Weights of a small GPT-style language model, trained from scratch on English Wikipedia: width 64, 0.698M parameters.
Each number is 500 + 40 x the weight over its row's rms, rounded and kept within 0 to 999. Layers, rows and columns count from 0. Numbers have three digits each. The size before them is the row's rms in percent of the matrix's.

# layer 2 MLP down (transposed), 256x64, rms 0.0576, rows 35-56, columns 0-63
104:448537479460515517435472535477556487591475438471446502523499524482466527508415521493536508528447480566519538428554503397501483459504515523584527544557462492519490530481518532489467531450544469
082:464520500535550490543518560499448536512511567414523520481486466430529451508499521508408552410563468455520458476507533540444488469536504477569537560527490452477453432528539505514523462476511506
113:506489567429458537533522504447580521541416496441523469420523549511468480481483499540551455446472471557529550492513471527415535488467490545508464499482545551432539501470538467519531543530479537
119:511458470545492552482505496485519564507518568565442522445457414454537457501521540468496451453500535532507466520515543487467577539482523484507499489429462523418509473532510522430508525617497511
103:510554488522473464494548461528521509487481478444533520500424571543477466525362504457521483498473503478478558469461565500508500521486536560482476517541547464469524548460553529389548534517480504
100:533443471544496469472446449536540483492523463516458528562505484583475577533537459455450491454525576429518496490527505541505484427479526548498516489525497470465479579428556541516520566454463487
095:496548539507510570510541452495459553517548511527503536497570523525581451526538456449465500503429438457469522555406506543484480485470556479514432476499537520465526449450468528529455470576521491
094:509492589544516433496450533491443465472476437429476564520505510459561478476512451486494472494429515504486446541497491493520458586447495447572519541506541476558531526485583498502501462468513566
103:474535535452435492549507472518561474535480556441558516481472515491604466476543477483502453590488454538466539462512508490490468518502485564502490436552523525487505443571463466444440510483570470
090:493504472432518517486535432547460558526490581508479498584462491528493496510462504507406574526528552520587488511524476508424509452495404466446492451528494510547508575498496464482496475512508465
079:498489479478492504510549422487464462448567454519517504525447497499501432479510536480544505473572468479562451525491541508470483484524446453568556586487529543523551379516497540484517566478474480
099:497522569527562504470519468527523597544556475512489522515542441550478484511487482495451452470450436556472500538520451483453505481524504464555469498573464518618505453512445467517514457507485431
084:498490481511515487474539516550516466501595459487478510497501457547518518542527497479363537471503461451521458485461552469551561568444536468475497532472530517536500519473581409480480487550481547
100:596555484516555535458458502494538485505529533530494488523533492530456450494470533543487508453413560535507595534521560517511526491524461478518486466543493444411457477463406528504503433496499473
099:507542534488430390465377503491435475463537537498465522468501509479511448510520472512498563533477555513535481525486506456547565601504478467498502517416498540498512518474510475497540553512544526
093:575527543510416478529518443511565494463485488429466416409566457495427495506468510506479470481535519531482500471513472494474527479493516481514474549522478509554469534514590483528534516512518610
109:461492587490526551507455537508476470468462506511567515468444511495509548422478577561448503483482469506524476356545531496496549581511455474525497474501508524531504512456459494488531488483572498
095:546541615468503494475503510397476512555501493445448499521505481512485514548465438504520558511504513530582478454471546576474508447477432500510469526508491548444468530531513517475503433547538439
090:507473465482512478510428442553528492518505418515535478600466499564481483595564528436490546418467528496460459511526485473474480586450553498471507506471523491474550468511497526457559499538507477
086:457437490478503424384519477516471547502527457511495457494453508462502551468505552499483485520550493512572447528489474574482523578532476504518531520501447447486573522571464493516583501505560484
091:526525550464516564526525517511517444458464488542530470493476475511482528466501409476549594509538482465490466438516496455502478563505520469471498460570483430464536482467522560486440603486501576
092:484458528500536485524411511504397504486452490524405478488530483492550488510511518533504493472489498470538414524546452500583548505482500522501521384513498524606525532501539507539468482544466504
# layer 2 MLP up, 256x64, rms 0.0743, rows 36-56, columns 0-63
082:508535522486465483549448468454464479525505498443492461534499491512562505571472494496517460497466486554390542574493477472573513529520466559462510531437461575535574470477516429567504496488519543
096:521428459586572473518512529495487401478489551456496520480467510503574430549510482560566488470500515559514507460481511435513464508502511496497478546554459498478471550488546578529461431522468463
104:513472526516493515494543555488482404518566523453529471525523521491475549490557491535462459552540495465541483542461467519460475451548485465499491576550501532534512522536469512531463388505402427
100:509416445550535580467505474610553483499472511429482508563543455504488444486539504524520524517509536511534461565511517546464536516515508534449507503488553522478509503487434456538531436469417462
105:500477520531527472462531499457434509471552550482575515524485504429509509444532554611467531445586482510495500523533544549519501546520557449422521546494474497521518505511474421451462510443519525
112:499401549486567554520490499521560452451516541567439455520541530515482432509485600504478468450519496498499443492513438507529555535497489541508496461529557482464561513508527433446496456518450498
104:494472486468489490480566438465597486538489595481511470533417432558524517530437510525521528504494482495472441530507503487490516472587480576422460516458544487546481468487511426522488499517536467
095:560492550446533560540569476536486496441495432495526518485494564459474515496536529490522445525507528452517417537450544501542388458446443465487512486496535552520537502489533445445504552510542492
096:471503475536457564448448490511541488504425482506561490505462499504566529450535520553539447539435494432463568508463561490529487475560513548537484528445548498460531452517452465505561510523566438
081:533585537528471595556486451515509552489429598421524489446557526549483480469476519461497499530506495495456503600457489505497472466416523517474490486508456478445472535491513479529472466537504505
101:540467393486519518580441544487486588477410526550444507451486507514547496494522560523523502497554556448486521502498451431482400513480470509504444510514537514505503484524547530503493463466536473
101:541486508439514523527450481493490452467514544535498509494489481543509480410482574499573464485432565549531566489508429460458505494574478543529530492520431560558486490542477525512422541538468464
109:487458498524479482529500530525572517521513445510545490490505443579493447554456558515510451463498403545589483407507503544483444511486486542523492445500520483555421467517488498524499550545544447
113:491445482439539487548588528461552634513463524479495489534527479500483460458490487538524512493557471548490499473532506537402459493524512561491463510514467560575539461541484462501479548511470540
090:514456508495527533474480484551574487567510467497505430479544452556559472575496411502514572556478530514493544492487557484529561501483454497453491493472522470538430525514517451484474386503520469
093:523465544497446479520609442456568514496513533437502489439552470491541533535448427475533477508509497508463514565431486522519444548489491470495412484488519492535538517515489549490490479480393528
099:470423453542500458492449443556564547487476503532553514540498527483487456576422552467510452510428548507498464557534475500571477475462504486520546454464439432511500488506531487567514513490485565
090:547502556513477539522483525428505465444509490522513512453544566525512430370428425465458541453525477529522503497472423474495536471530443498482479550474479543524496486549529460572491522495504485
091:508518550551425575464507475471606447499544500543463498579491519401501510494496573488529441458470573473521519483530542444496488455516532483496545468512463490515456434474506547484500511558491510
086:497475470482512528545488536533474454539550449514501540465551543521462484456516523534423451484434538458574482490499548533479503521520517538552576544456574470487455472442435441455490510456580482
092:485548540527604512447506464510587471536434554483603520456492552488457537531420484529481527517477509558521505507510558497430496470482461478514490581493493463479487476482475463481546451445521509